config.yaml
norm: "rmsnorm"
extras: ["capped logits"]
learning_rate: 0.00382
Each number is 128 + 24 x the weight over its row's rms, rounded and kept within 0 to 255. Layers, rows and columns count from 0. Numbers have three digits each. The size before them is the row's rms in percent of the matrix's.

# down: layer 8 MLP down (transposed), 768x384, rms 0.0829, rows 558-593, columns 192-383
# up: layer 8 MLP up, 768x384, rms 0.0766, rows 559-594, columns 192-383
down558 102:115197136087123130140150117133148070152122153129143122112147103161152099072131160128111149114133141165098132133132119124108106205127154157092114130081108095110124135145118129137117118110119149118135148137137158114110124110110146121095126149129145059109140101150148102083146118063171094102171154124135173115100136116114101147120155133115161138158138107105116107090126137122093103150146093152115107107121143105164108108083138138122117132167125118132110133111182147090173102127119167139162123128139112117126140104125134110100161132139141166130141127132154157116121104128099133138
up559 105:116106134127137134123121134133153134126153142135129112123150138113110102159071119130119111073166138101144149085126137133122159144156105139147137116160058175109120108131123099166124136131139151135080121149138189147125136113144125161138084114121115169117130122085159120130163119192125114136124135171118134125143129110137167154135144144165161162147141113139145173136161114123144133125098119126128168132113108134129165173157160163121097092133124143160135198120117123155132145088140114133127087114115118159121144134116083083130112101100164132100102156128113098120098154114140147150
down559 111:141134122149166123110122122122138100093145110126138115133160142155095125158075147108150125125113092156105084092124150143137149139089125150147160136138113174070090112119117141124132114116144105143128157135106170126164156134112147170089129096128124133155134120104088123150161138110109107147143154123163133174182148145144124118067128126114124137150164081081128089125109121141105141159144122106144063157129115116076124139149157131165097140149105137121128111160163113096142127123146170101082161101130160166131122138100116150133120116122094112084137133140132130129112075109138131157
up560 109:114126156104106146149147131086092135123113067076134091114128149103103110137131167102167115151142134110150140097160129124143142112150076161117111099101089104118137115085129120117153111148098118157149094167114140099149152128170119135097129129098155120142138095194125107150133124153092136109103128170153149168160095161166135082120112098187138141148101189132108112125119160190118137092091158181149106161114139091153145161147172157155124113125149142149134159114093106096112156109164117090125151112113089101154159133111126156111127098090122119135129155121168120069138104100140127106
down560 093:157118136124137104108144154131164118135114122116087210159115101140130157134151116166106111099143108140124130121154082106134125153086141116136101136159134160141106158105087137123123175113171110116143158127124154157125109141121158122172161149162122124120096131107143152122127165137107138138173097126113169092187150120147131114094124126136152127123152102119146137135119089106130151148145057103139118153164134115047147101103095104136131157112105094119118113134160158138141149151150101160139160117144120085115161105154135186148159113109114102151130090116112074145114157105134106125
up561 103:147125114153123109168149157121135141099117148124133164083103113124130123114147105134160124147132142101126108097127110099123115093114143125132148134116127147122153115133080160125097121116141116151117155110103126136165149111116132071146198075116113158156114136152162157108174147146135137120097118123104139100116166102131112166139139154090111164100125103161109160131122113106157118111157124129115148148143112064107137094175132152094109158073100150174137143135154143122170107128138130155129123138135124144106106152182104163131076129183132110130145157132156096086152135159102124114
down561 096:107108135074156145098123085111132086138183129119126092141113137172081135101124105100153121108131131112105133106082135140106144103117144136131119145094145175153119123119138115125111097128139110088128101127159143104163129140171133141152141112144106115120152110126073132157152107127138163122140147159096115116109114150075145098105129106123104144143141134116146084096117152130111168157094093130125107132108162105134123161112139112128161121146173125123122145114092144097151163146087141146109177140126141143121079123061119138173111108118120153163062119133088138165127144112111105116
up562 097:162121150117088115150080145069136142094151142179129142132099092089134109146129105160090108110128164164118097095117086103137117153129150149097158149127107134116106115127174131152142112118128143124060122125112131126159136153133055142130153120205139168098141142113146208127133114108162104150129108099113145150148133164170141097106129160127097158140135111136084123143126101169142113142126109104106154144116164113135153108155140128118107149169147109086109103126143112169093128134110137126090143119172173144148152144127153170135159156143119134113134163139138134140079091141127151136
down562 097:109137110092140111094165146169171107169107117136135150118156162154122169127122085153148126137137101115127151135096142137140133084126145139112155117121129132148153105088140162076129174136128188130138110143102098153139092109135158112101139144118111110177117129165157144109112112120172125140177133152121132146124104104144064172157114114119145108106107154136153130177148153164125121115135151141132115093152141138124142136105133149076136116125140147139158112102112183087168151157156137117124144105112103062143129142130094106147152089111127152132139128136156116124102107127181119090
up563 100:124167155082122126133167147128124114146124103103147097101151143121088072146096120124143132092126136102117129139136128111129145161123099144136106104126132150102127101121138126091128132135145149114140092120091104155136157079155140158194146153102122119144129115112100079117150141105121147108110103131154182097134110112140144093163159115142132123103090125132134158166145119107088153144130100109150109126118186107152087102146096190137153086118127123106104096157135106076123140134126138119142133151114131117066140095134100135110098137132150175144135101122131132141107134142119140128
down563 094:124097154141103134159139133142137110144124145124108153124136129190161154092129130123164171127135120109112105126171138120152147131123138130113201129149113128116099144090126159105160172159097154139144114169167145166127145136101112121115118100158115142143130141126107160157141144129122148162167109149165097145099090141100097150142132107107115123151188115152114078084144141139127125127156169171130120137184082153107169105156171158117087146115120115148126174156099122110145093101175131123127114107145151080160152162135120149156108139147132071115127107136124139166124159124140147127
up564 100:152092113107178107117161132124123126136140089158123140124152138090110124162128116131131130166128134116118116088126180113142108130137107098097096142118089100147115125164127135110149123095133068162131133124127137107137146115078116111122098140131166147190134126134139149145166123133175135132106161115117158128135191169103085167144140088139122094144147153115185130116095140075110126126161149127127129130101144110106100135177132127147107096121136174150150162161134083171122126108124113127137143135138118114122150093109124160089152106107069171116096150123116144103115148163107123112
down564 092:101148131124098149112099161136121151114146138141101131111184110120127125100143148135115144121151131128147130139176176139119117160112167140127091107149181166156125114148125125128084112161120128111099057132160135148095130133121135129130097124104066116115090136131149104093082129089119144098147128172123128137121116114141176070157138164146168083095108124170117125102176094113121117136142104121098132106129127172148144113123135115138140121137134080117129090121128137113129151091130179140080120119128126140130113135161145114121103152153143133160123098126163116149116145083151112154
up565 090:117139121102126153128135111123143103146155142144117169110164074160115133120122136169084151121151141131142130163131083121121160149138139122107054092105140108153182125095112160149139194106166133162124120168151130127175133119123102166150116116096108137134174108141097121188143094079091127114110137126153138122182112130095166134144103104138123105123121115133161150115136098124130133119113176122133151159170095154103098147123129174117114096099110121095138125149095101137147120151133123122120088139127122150140119149114096145082142134148089111125126106118125146090120105119089122093
down565 087:087130087150130153132105104143136145111113151132153144143197118096102145106128137107141128147123082146165122109131129182127101124123095125162133132131115139091086168119149122146124140121156088121125107124106113131119101179146099127117156127123114145103169156098116140112098122101138100158132113139111096149135142103128175115147171178121150158171138121151101111124159141120138082170091076115085125149148136129128105109134098100113059139142126132114157170146151105117120126094125110131126148107171132122124132114128113084189133150093100113111072147117105132152127130154097123156
up566 106:119122132110068140121098162135149162114088161154127121172132137122177152127113154151080118130103123143141130110144124104146145110154130119112140142124105158136130152139137144145113096123091134126079150132084167167125100122116051139122153114177107152115149127115103133150183133182158095139142096091123157142131128151172096144132102129118127105122129173126099111114101143134123130107145127137092104111174109103126104117135119137133131096141140093133127134108172074117135108138148144138147144093139135118124132156137107127117146164131145125134140128102087124149138097150174109102
down566 114:133119166122106135089125123125135146124122093122128071135157095089143102141110101141126126129126130151110113118164119089142117128145129128121102148129120127128168184127072097164118143192142138130174080139116164117071128146080150118140127116105150118166138107159128130139085117151140130083157151161123114131114145159108098138139121074150115133147087179122165129109117056151111137120165131076131129129125112167143140112159129095156141111170144124131146120160143146145089147115129103140125112155146141104169114073113141142105129120123106174128089140145124100147116167108132126152
up567 104:153140109120145150104122162105098121160159134151082159148157104090086117149124163137132120142119115143127125115173138124173120123142146136187121165166093176140126109123155147127133101168151151152109132139137102119145089140146135113156101146096123151146172126077105146120140117132118120147136189117132129086122121154142138145128153157112161110114140110148073126121137118106132137163197110161140125126162065183064133143111148143152130112128163110183119159166102154124112158160114132108121122136135133108085105128118132119127143112091128120130096110097142121152124078137124110117
down567 092:129130165111098131135119147132134146157123079160159099119105157119160122098136114164155126085159086078165111113147164125117119144110142117108140105125155136115114159113094131139157150139111163140144159146128112148128138122101108148153135170161121109157153138126133171120117093084109154147130163119076132173132119119136174114087103143096153113135107120126107144147162139119119085126161153129121153123139137162117145152110148181132126116118101160136144121132113143134121112157125153114121159103156128129123133115094144133156145094133091101161127146150117135140099117082162152084
up568 099:115120128139122135097095154087106156099135130085145112152132110131150117142131118154125119150132150138096109135088131149097122106096117096153151116106114105079156128089100150126140123074129159096096165122124084115124110185123097130111145140150137197176191097125138172145142138152135169132112133170171111140128153078117113094126120096136128138096124091108118145155130096126142085103106159088121140157164144114131124109149160152131086150115124131106096087136157151122166127130120110164115118141128138161116106154138115139120142160153123120126108065135145127122083128127125149171
down568 105:131166124107098140124068177122162140124108087104151141152171110113160151138098113132134099172143125151141130077155118165123128121128123131139116131149153106152129121091141119136138069096150075095117142125118181104136159127124099111140108133082116110088109103150107152141079127132126119172161132165118140168137138138106117120105105157144142115119116142153130107150131124136105108118142132151126130106124133129079147117120065107129100132134130125122097147137167144108138130087131099131141164100151113105118192136166128093120122094134137158132178197106132130121126142151097137146
up569 103:103154180106140122096121124118108109148169161110118125121137142094155119132099176124126121134172118105145131101107149087122125187147137109135117149143149122149143108133135131109118171162099093140143111124128132154094130110095175127175075141108135101156097146079110122142151111130143119134157154067116133145151125159122108173114130133142109141111099145141143106107149131092095115120163147075136122150118145136095147164110104110156141096089149136131101121094144066074138118138131167165128157153106112143117136116106119121122159099102123107091112131125164136137111149138149095156
down569 099:135132126120136169125098164140097110101080118093150097132107120155068162154099135127143140141129137144113100122118130128165115094165118126107143108145102139087107134137112117140144132158157116101163171121126128121129104109158081131140109136156122145138140125190113130085105130129126133172090132173112148113127142125091136116088120129093123143150143122118134136171138129164164142091113157173130107106094139156176134111100179148116123126107145146175121130142062145125102124105109136080124067147145129098174096134158115116116101150125134181160129102135092115141106120142116176130
up570 096:138100146165140121140128129102129143128154104103135116149144133116162108112093113114068096120178143152108134118117130178130104137087113105193082121120117101154161116139113124142152121132096110139179151154137140132136149130140119125193090122108143144148121145145094164141152159193129102152143151087116151119149133135139128127131106125126154123117118137119130126127123116119090122112099183139114132105095139148108106154175127111130104091071137096120096127128143124185094131114115147119124119117100139153104145165106165139136109122172106132152126136154136126142107125142085156112
down570 103:123157144138112132132098135145121073124084124098113143102174145164091098127122149149162145125141148093128140103120127126125108137154135051160145111085141129126143090133122085108152122120150094083126176148142083143154145135130148123058143102133111158130144109073133117120169102129129142149109134109127126098127144170120111156160145117139117135076105145141070089135134170086164135158118097139110148112090120106139111149129113143152133133114118145108123128131087082133125105144098107127153162168143143100084155134134130101120134172122115122166143129107111150139121119166121116123
up571 107:119117122142126164106143110141168084125180166181134107120134117115147110133113129099146125087154122109132114061103137129119128108099137167109178125145114140120144129130038136109122143092172104154151134134123109135103133130074166126181129130119132113109126143121062121133131166110131089175087154104144152104163125135162147128141135137148141121130132079109114169124105146105134139168126117111134124092115147118071139137152109141129104099163107123146135144156112119126159115114131147143155142070099127135125170153116083099139150145142118130120139108158107173149098124123122148103
down571 106:141122134089097142150099156100120142159096090093134170106113096147139180120134142163103122140130131153141153204174143116126120121150158071149122133069132139148148136147178107124111094114133151114080119110114131141155104134145127152100106135101123137157114131132164116112119099135126154113134097111075080153106114135126122097165107129115113123106112189126165097105130094198132119113120148148144136131117117152132135151085159121122147188153163136132107136100110137143098170128128084118116095155160125117143086115130145146151161143085143135118136125091150105135154125101140139146
up572 099:149128122118136106094116082139196099074161112101124133118133125140102153116111149132112086159151131154098135152118133106181144141125146101117108075145109157180146161121130106176106122126113081127125119149126146164132095142131097133126109089107110154139160098103093148141155123122145079128167097166170123112162119145113159098098161112138118162122166152136085122132144101132112099100190139130136115166099164154141129095108130111132136108182114111161105160121148148127151115123141183121167125144113142100165141097134139155093113172131115130105125145169149168114120147170132120111
down572 104:137146121096122148146106150143102098148107157140105093149098151115131150161150125118119142080150156141138127153109082144092135083137088146130142145136159144136188102140142144093080147165160125142129135104111104092142145113101126133123123146197157100120108135131170083096103092137143166100098090116147145119086088111107107098137142121146121089126151124102153146102131112154155108117109142125146117110131133112106139136117114132111125156141115117109136101114125113147123168124141095107111110129173078124112106163130075121153098128149154153181130100123146106078147090128135132138
up573 111:105149132140128137178069161137140143086130099142156136127117119119127100068128160183132096154102173102102120120150134132128121140122108126134105113116160120167123142155077127120153158136151136166157081095162108146099117153177125151108143171193160141130160143065127147116148141168171133152105123141122176142124125127138149146091096120126136115113088133098133132156117146122134145112116131108137154127151118138164148135131140207112137123134172134133099156108113114098113125141077082119102153138106109086161133132080100125157175144123107112133153113100137133116118124116135158112
down573 102:108110131108090079119155104139120154150109133110159184159095116123103159122120114131123152133158113136140167102134111117130043107118144136124135137113132112110112107146133117126112151140143134080125186109122143162131152157160144088133121111093119152126120146134098148144171123092105146074123107143122100155137113166098104152078117189081144169148126144122145140140148114150120105108105128126087137132091152172126145124080094118116088102147123105140085125110155142133153121086133156135116086150099124119106134155152113131091156098124132136125147144127147128106121106082161145140
up574 106:134103129133112157089116136118131125103120127091139119107130085083122112143126107113169150130095120129166138149129155150110100107120152103111086138112117129141115103107087126140105128145112129121160089104111111116121157113158109146163138114110125131124141117150145149128091121125155119094093089140124188147125158147129093124145111133150156109117133143160130136116140144142175123156165117160126083130096114125116191087133165108162177108121091167124117154117106115104123144154082116131085121107112119144081137147098145054131080099154101149123148092111109159134114156148132146142
down574 111:138105157183146085086103103161122140103157164133111121143161111107122131141138175118158163077160148174132092142132124104147118164121112117154137066106142160129110135142144125158128109118129088146109135116120124128108141117114105106117110103114133194131111104131125123124125155159122133107109113147096114090101131127090150162117124122149132126121126121115182102130114089144085121167160116150143092090119202126133136156127108106121118142129101122141136126168173103151096157101110102120124135137131132115121087072147100124191137146090129143157126111133111173182125116141081145121
up575 104:093155141113179110110122080137142173140113151115111136138140163107145145084152145127152105101154145157130118164139137092179114176091116150117164104155102103115106128115139167081100155145093138162148088138121100102135142101115100133143105091134144115089109139113154136082178133159099120133143115140135191135132080128140157111106159131119123125158160125147129114133121153103119111093132139115128149114131211118125129186115133140143150091115129119139096148116102137134122109157075136147140115115139120069146108116136118107110086125130104139094109118112136100155148130169154144114
down575 091:109126111172108144123076167098139150117151116160155099103141126165110111117086087134123157154108161112131163129130101136115157098155123096124099147112131158118081146126149144128160115124124138117100130112156131143136162147129096131135156147141123115164131122115134144100106107100112122148103115195094149177146115133110109141105135127151107147122114128130095122169117117131099150145090150143120147106161130115118127096114157122164137105109157073129088125141112133132163167114144114105126119132121139096106129145123122106075154137103121119136138157119064157113177084097154158143
up576 115:125149089134146128179151152126109182105152157164149108102130155155149112137103134093220139135126127069107128131158150134152152120093142166145053132110074145140194088121107127151133121092137115132110158131120119117113104154131100086130144120122139162164122102165131181145160133082126106120089131113128137118130109131119139147137123152130120107153091133142108140138104122135134115115169138123158127078141113121129126130155119123124123147139140125165114113173113110133134109169162099118137155123081099153107108162097081160109134124112125121154137148121166150103124104111127185105
down576 111:124124170115131117113114151168105153097121132140118084112102154111154113116113146135122119099150141130126119124080092125113157157123129135163153089155144143116124087151121157125084155154146087198141121091155102100111144129192161176120107080075120079110149077144140119102094149135143134118147154132152133097124120130108087159166152124118133113145128142119159142129130129150091104125183164139151139139108158110100158128165121145121093179138154115156117156156140104151119134106086106119075084133103103100124124112192124118123096104141150106103130126148176135114122168165137123121
up577 114:116135094088137129130083182090114121130154091098122134110114117110132135114098137138139146125114135145124140113166154131152111116110125156112163129139147084151122136148150180130123114138112124140125170136103135132124100116144113157124131129148145091100135150087104133099122093169118109126142143134151139191124085090144120127076126151089122131124121116142115123163121158148131111145136121123167125143154088135142140161125106102099120101135144151111154114124119129096094104146130135122082120058124167071131141171160142137149152172163118144148118129119108141137086098146099164098
down577 097:109106112136136137135182111154111107158130106136118066127117167127136099111083116152129116155101113133151128127116111139135146166174108116148093137142108142119171148114112090123130122152133133108136084126160118137109139144137115144185128152129127120150136141121129155120171139104126112163147106134116136063133125142116131124134197117144176110147143169120098116113157094135117188111133148110094143121129158157095143097146079142149140138119123139172129149145145120121123136142120129136152165162138078169125151115139104109102094083119109158135133134107124175135176141093120145167
up578 108:127141127147141121139127091112130133099188130145144117155104130135153169158113140149115162117145159149128121125144113126152150157145147166120157087104122147166156105132151127124137151079130126132136114099102155124120095138117111155131119146153140108124153167125114139159133107144131113172141166141089120127109132162122129116132148085118135138111115150162137078135134111132158157120079098122109176146108111114154109154144137089118163103079192121163112104133077122125139132109106126124131099156092139151140210108160095105128096146155140136079139153142130137145128101164146109159
down578 112:167145146111133119098145099128152130129085101118165068108113130144114130107135126093137123139139141070145140146119135118117125130112116145123155086147112129154135064142162108109088122130153140157118138150154119118102110109121103152121136108137135127150111100145134094158123150110076142094125120150147130160071148138117083144119115135133100163142139127109099095134142116172150132124116099132106151129146138112180102127114155121096131149151141166142144160126093165103108111162108166141086123129114112163150153112104116137118166174140156091074126087128110129129111137130154142134
up579 100:124091119097132156099171113083141141116116108157108144112172133110137079156158145110133113130142140146128151116137108135133154127160123119149144167093124133099086116133135129138114175102124159147105139103152139125129168139121162090124140158158107111110090157122101068121132164143177135079119110121144185156126161127092129118155076128147140115094107138146169131134132116161135087150119153094129129072131154130142149123145156094116170073134086134096134157098128120112087095154111158105151082130133141115127117178120150148120141091112129119132142119094121140130137131172169154090
down579 101:113150166137143111108105162150132150116156085133122117142140123147089138122106096138095162132124136134159157098099094112087145135118108141155119075108172136122124108159137107137119103159138147156113176125135082091125116151091092117102109111165149113145126096149134137124180107096151134135151128117104102151096150134150122144105119100109097166135173120104118140137135181124153160156140132157135147148134124183167160099189140143103122159113157145148159117132074131125104110129135142085144099143146137098087109108142129128166106160122072110130107112113118131107111138133069087152
up580 108:162110178117172170146138116104087158106138131130136106079159163123124122155115139123141115141194150159125131145171142113146070158123102111116107153119086123141155142134128118144137142142135132111133133151173103084125155130129177112118132122126116104128118133099131073165125141092140139163066165117150095128184129154097150140091167133184120133162160108113153112146134131124160117129148137140115163152162118051118113144110124102134114128107159101170149131134120147178129176141172142091144136174093077113131142124087150127105130096091089103125140172117178130103147075117099107137
down580 100:109156127134116116080143158098162103126168125141112109162118099113110150124106102144119119116107127139138130146135126103149160076120135122177154090154129120117132110126105117129153119113089094119091084107129139146119102101112114145152077143151148133122138134156121144128122126157121117088109132135108151118092145136113078115123110134133122101094088147149152159107094103136114172106105140147162124132132105163143124141154155142146124099109145132178097139146130116098121119095096123158112094121145172136146147139134125120151136137114141173146110116153081139117126195139147147126
up581 096:122129104136128146143126121124136099127114117120102126151119104127104068157137115117150128099162145158098146132157079112101096143134095114151126168142147149131109117174066092104161129137088131181142141166160113096164159118128102116126114145106119125124190144118138132109181183136175141176114127137119118141098173124100170124165091125121153152173120127125165152138146120127162103142153113110119160090148148109136098108157147128157118146139116125159118143138111163161123104102167147135161130125123111139145174150165111137087108120118118156068082108129146097106145130109131121129
down581 105:149141138184177142085120142078104119163184133128147152134131100109081133140104185130118165170132076117144138146149160109077149142172110162132152101143118127098115142135161152121059122108153140110147134150100121168104111111124148159142091143113095142154084118126121136113109105135141104086139144120123112150181103099124128114110155142129099094127102094145147132085154077147075146124156113108110135137152098146116125174132079143111143113133104123086123135167112100139106170158101133133142120120134142125105115107100056150134125138141195153154184123135147157154141101154124161128
up582 096:157141099110115107088112141131115158165113094110123130130120111126072122162121137127107086120092177153187135089138127140106148087110148098146098111115148114132127148103109161110126160127130181083140128112156137143108105136100146097147165137105107122128086095133136170156151128119144119113087133150161138076072165130153109133164151147113092106123082137145154136143124143105133145083142107114115124126091132134150093120143156131132130103119139128085135136128106159152131160098150173121134083132166120120158139092130110121128149158131142084159146107149129124176164126148130129114
down582 104:149120113137133134107095147126145131132123122159177134149159067133111134139098113128101106108122150147132125091117144166120148113110130115152104188116107110126100140176114095118103160119137164138138142145154102085134081117143129108138152132169116081146107108150147104114168136150166107170115134122103119118196077138134116122148122098123140181129142151131115127117076133116121100148119109121138133123153112144136099168118075105105126098117111147108089148101161157131113125166173116113169098124083146148109088124103112123118114146131120146137138143137114145116116072149123118127
up583 093:127188133111110117147108125131109108163119124071158144127120116142138120115095096127185120151079138145123109142091095116206134113114127085123132120151111095142128142176122130119142141148128099139170171120139119116127096116148131121140130137100105151127139127118123092124177131103146101117110151132170167121111133081126114136119116123105148130065136116116116093116152133136118090127093146107164138123124116111166108114098122127098131130126110110165118099073130120127153109162141103111101121136145144126136117123175111141131113137169146102109137111112151108161096129155119120129
down583 098:135121109086102114068122111121133136097174131140155149133119115084082143071133163131124127110142158149121147152151174140092122131148113167119164116123138136144101142095161180096111120170146120128107141121151087115163111160129191125155128094123110082155126136107104081141128166148140136174154155127161102120081141103110118086110149140166144118120142166121134148140137109117142155110142137118097058099162137143140121171150111118115121143134123136135086176133142169109126142124134107142138142137140144147082142123080130161096133125134166101126113135134111114082130109092174134133
up584 103:138077124140120118133089080095106144140104200110129126107167127115146173187110135104186087130140137135135105133126106154132146169144146170187114137148109101136132138151149132108151100123095141162119110184133111051142095100137149124133185129117109152116089118148114154129142139127147142171190109090131163123144140138108132099127122159152100133183112127099115158104116122134129085147147122136109102125109119125181125159151140118133143136116164146160141114151130114170142156124104139094164187132081142111138130143143116107125144125138157115113124120135224132114139118120119124114
down584 102:108162128128148128132155143136156126151148144137140126152104107140164151101134108119126099153081160130118099136120148115163128120124130060161148124123123151095096146126126143096131138111157124128123134136093168125099146148119152105096119102090153115144144111128147128138151181062136119123175157162148119185107117146123102114148133120086102100142121192124141145136108151156135113121152156111118146153174149114155145110150112148134096132134085109128116150138114084116126106116133143110098134171123112118125169122157113098139156096105124123122150146099090151126137139109137154111
up585 108:128144168128120173115085109134154115105113140105123122126090126131102137093174149121143147113161137149137135168130092072135178153161100100117136135119101133135142154150104102136127123143139103089147121112151116160087170181121092169119098150089141115140132137153116080161118125109122146133164134156062138088141079101132150158091132134133107156116125165157144103122142139129131126164117161145110102141138139080176097077133141115161138127152152105126155140138141127163125152095115118108132154187142128123094140100114109138104146076138124113112130102122157165165157133117115094152
down585 096:123140070096127166135117110075076135132127177079113149099137146112127101169146091139156088154136096115100127160084110151136142098145122170114101106130112136158110119121152107111156129066116155129065110142159146095189113102176141139138114123139137131130105177135127166140176149125119090109135130110150136130132159146168151115139164058146106109143131117106087145130135124165142124084121127124162143126157131126073149124115104140125113092147110159187093173140146147095115100138135126138120124089108116128116118155135118155167135160152105105169097143104127115112133129123135168127
up586 105:117127140090113125140126120187150177155127113135080155143172131158138106131143113081160134122101138104138148104141150099152124121148108140150127149100106148141143148143079129128144147101112117099107156138121121127131099125092097107117128112175126172133152090134153113139126111122096129106106137120104148116092166066124139157122115131111113115166131126114149129186120102089156133149085159135146079153181151121131114103145168101152131118101117151128113097095113115095187187117136124099099129108117145115090117107105139096104135151123124127080133153108128160124140144121132152174
down586 098:112169163114171094195116140147155148111179108150124151153144098147090158102103170131113126092124121166162119131169135169103091145082095126146127116125193103145091140160102130104117144109156098113108147168125108131129161100093193136127139195135165148184128155166119129122104158130139149092113100142141119131126128138121147100151125160119148133119116135128124173149138116087133087130128108112123113152096107150103152094140103121116127154135123102121131122094139140174155136119079123124134117149101116118129136107118111149122150098147124110126150155157113124115122127165123157137
up587 101:112115162100129106176132099126143122109173125175140133107144164082102109144124127111127126112181157151139146141137132135161153140123138145087163088131140133157103094114118153143099127141085155140122150145118127102117110142096150158104132111135106137161148150139126158116132111127116101131105160145164080115097152146118164137110139119119137131158139121125151173144118107149128133089111137156118140106111114114139152127121157130108103161135150145081101163103092180110165136152139128093053089120103112132102159121107157160156144157151152137124122149125146103182111120132145119116
down587 092:143116089162088178138157174104126147177132072103101115148144092112128126100126115087155147121119116151104163119137108115118088166139164108148140132113175106119136137113133136135143165115138168121113093135137148142137136144095112095139087136123132160142146152116105123097110105131154137130112118139123129175137099126137092136106124135149165116091151154109110119129151132132116117126136146125149161149159138132127132150129122113087143107116174129136139137086125099159106109143108102119166147095109171147122146128104109147132161065118108095193121091118078126130133157107110111106
up588 095:071126105124133136152122106133147171092129098126110143128099100114144109143079124134096105107095150099114139107136094121138099146127112153173118106107129150113138084125114139117134124109174147136109130140125126134142099140122131125159151110133091117149122163130125134092176131194115127096147117155123161098157115147138119147152085133107109130106141125133139084177133119208111048126132167103137130139147125151101152090175186176132165133133131150111128149182159085133084117140098102130130123114121110129116129160171121121119131132158122140096103125148110157135138126141140122099
down588 102:160083097136090081119126136151113094138128124094090097123155100147110128194168116112130121175163112148134149130119117118129127150092126104107143115132092099112126117148130125167129139161101161140138131088125124134083113138117137157128127114115169120178124115128144060136071139115100118127109099145117107147114155120096112151138128146123114062123123118146139158125135149121113154115151132144073118094143149134131127106153100103079114142106097108147171115115083135126096139098124132149110099139092142139135100128115116129103142133113106102122144159160170125149122129134157111112
up589 103:121130102133118135109163121106177117153148116148159159140113186129132102080154149136150147157145182143139141142153151146133135174107131112124103147137113175076172154116143111121175108106131140135132120133129154114090117123161154148171130132162103121149123119120176131173112109127107109113095130166101154120103135095150123155170129130147162112111142105116138083133113127147094133153129136124147128129132148101095183097177111135127139140117146138176127124167139094086120131143159101072084086097083152088159150120087129154117171125099112113153122163141110158120160139084169124137
down589 109:084081112127105187121116166096109117113155125129118095125153095113186113120124094107149129133156135118156136156135149093094079130119108093119150109151134158155143129114119172137107115108118115148132116148110129120127156150158108122113180116142121124113132188098103110124129085129088130124143105146108134143147105120128112154138103145134112098124136115127124094093121114161113086126142099133094118130156101157170116128154134109106130115116138140039119090081079178089142111084159110128160151115113124156117127130134113132118097127119148108163116105122095111135151117140148136135
up590 093:121096119147120131119104121094150148085147101117130094101110180166127093171129130115103122120115117135124087132168122142157127142091106132133112105126168155146124160109121108126128140150128130182106129122144151110153116134155117139136176109107155129122145125073054096195106127130096133085124182166142122108144094156074138111120150125153110121111114148106157140168114109142152146105122122156100150131111185128137098151131108123115135140103177125142075132136140130103120146136132120133147118114068163094142151129122100134133090135116128144124124128115161104139111161131111115168
down590 104:143128124163188074181129108121119078137111099107135152098158100113149158096112130125140123154170086155155118184176114103156123163127108165122170148152130114096140097091128113128132126117147057159112104151137123131119109138117122134120161114129127065153127169102113120115098115106125116134118110136139118148066133116099175110135138130094131158138159152111131114147116159119112108115123080118146133115091160114141146117130107125140130170146121141120140141137148114130097132152129098136133130154140121127091146145129138103150130140162157136104150177117138136166124131115132127093
up591 097:171145107156138165144146140176117100135131129113159153126158155129163151119140112126127106150094119169133105100096120155164170142095112162088114110150146113089120144139136115110094139088148143122159135069138121104090164156137141123090131085107084119202140127130124137127100106119117172154164122140202152085095110131155155125126146131086119119106126111141138139181118155083121141158103130130161119104085139117165142165129121147118125116143134101105106139114138118163117152116167136157168124177145131136156119121165132147109153102142150150105150113154126144125144120168129157172
down591 088:113147155121124121158143135128133140114153114123079120129142105118139128146132120106132131146119102134141120162156094081139105115182154093150120178061140140170109141170066100125121160153123122150140151142136165147107099132186119115141137137145134133098140134121144144186139160107108117103115110130121153153140126103123179124092134142159144115150119128113147113165123130152137128089119084140077164142138132149156133147128131166156124135130153127171116089127080191105144121110085092119134127125135077136100171147167101123100123161140097145150095124126122137131110116118101127099
up592 102:121165162104125113125136127121133139136134152175154127108133102171106121129125148134136161159147136127061136092114131147144117093092110146121161135145148099107078134090125097138086149103137111130137159088141131102128095107145150149155167127134135140115153092133121100115075122129140100167127118136146096130112177089130117100090167111146143104139156148113109126112139138118154086129109095138094108123162131145142151112116138119155162085129093119099071159104180094115133136186144112161118127162126110166094109115102160110110113124106134167118167143134128154116081131135162134153
down592 102:122108118104118155157121094159126133090116092145085131130138150125104110150143124106149115088133112114098130134160092130148122154122116129129128111115159120131132145169149112137116120129150151159155098155104148128135174153152134117133178134091110140142117127078139102107160127121155140147137136150116140133146083137090123110179133156115078151152146132127126146141120106117086115163146128147125122126105123126152100082123093166109122151098120127112077119101126102145129131094141134109142117142115090146157152124138122124107105100154157175150091124148134102162151111169122159103
up593 097:118131144121124069169153102156087138130116134117133134126120147151111096147112138134102172085132187173116156134112091078150089148126108110130077145156174129165142143143107150121079130121137120106112125100106113095120132092125137165105138119115171116108123146118073093146143136138161164132121156124134112129112157171139119104159145124131120145135132123130095161123165135138138117124112180093125123151116113100136104120187107146190140153125126102129153135120115106135111115117136164094125106144162103144154087112149155122136124111123103129135135119124136149108128108160077113116
down593 093:106111134154086128098086171130127095068122089120128148136120110096102171115155121108182109173133084156160103142171154119122141139155134151141170133140102164138124132122138104131131094147120106133153116141162134155156114149104121112100153125125102143118142117119111159129175098111125105190133119139143129114152095142118149162116134139087124144144129129163142132141116106128111188135128091152145114134147113130087149170093154139076127087114166099133129135137130124105118088154100119152101132090125159108145178145148129156100127140131115168112101113155136104098093121118154146152
up594 103:105091127149125150133156112091110162122123084124151144136123165151155101164128144126137141108140110128124108105143145100167106147115101161111127128200080097116080143108134158123101142137141112127120132103092158133078126156127128132108138114110155164128115129100145152167124166097148156169146119150130121138155137093134133175091111134127179133144130107146130145149147109110101105101111130167137133166113156151118116122077109147134118146128126140196109098107127098129141142141111081142101165115124111112118117112081152075085146144095128102110120140116118146124149111126115104114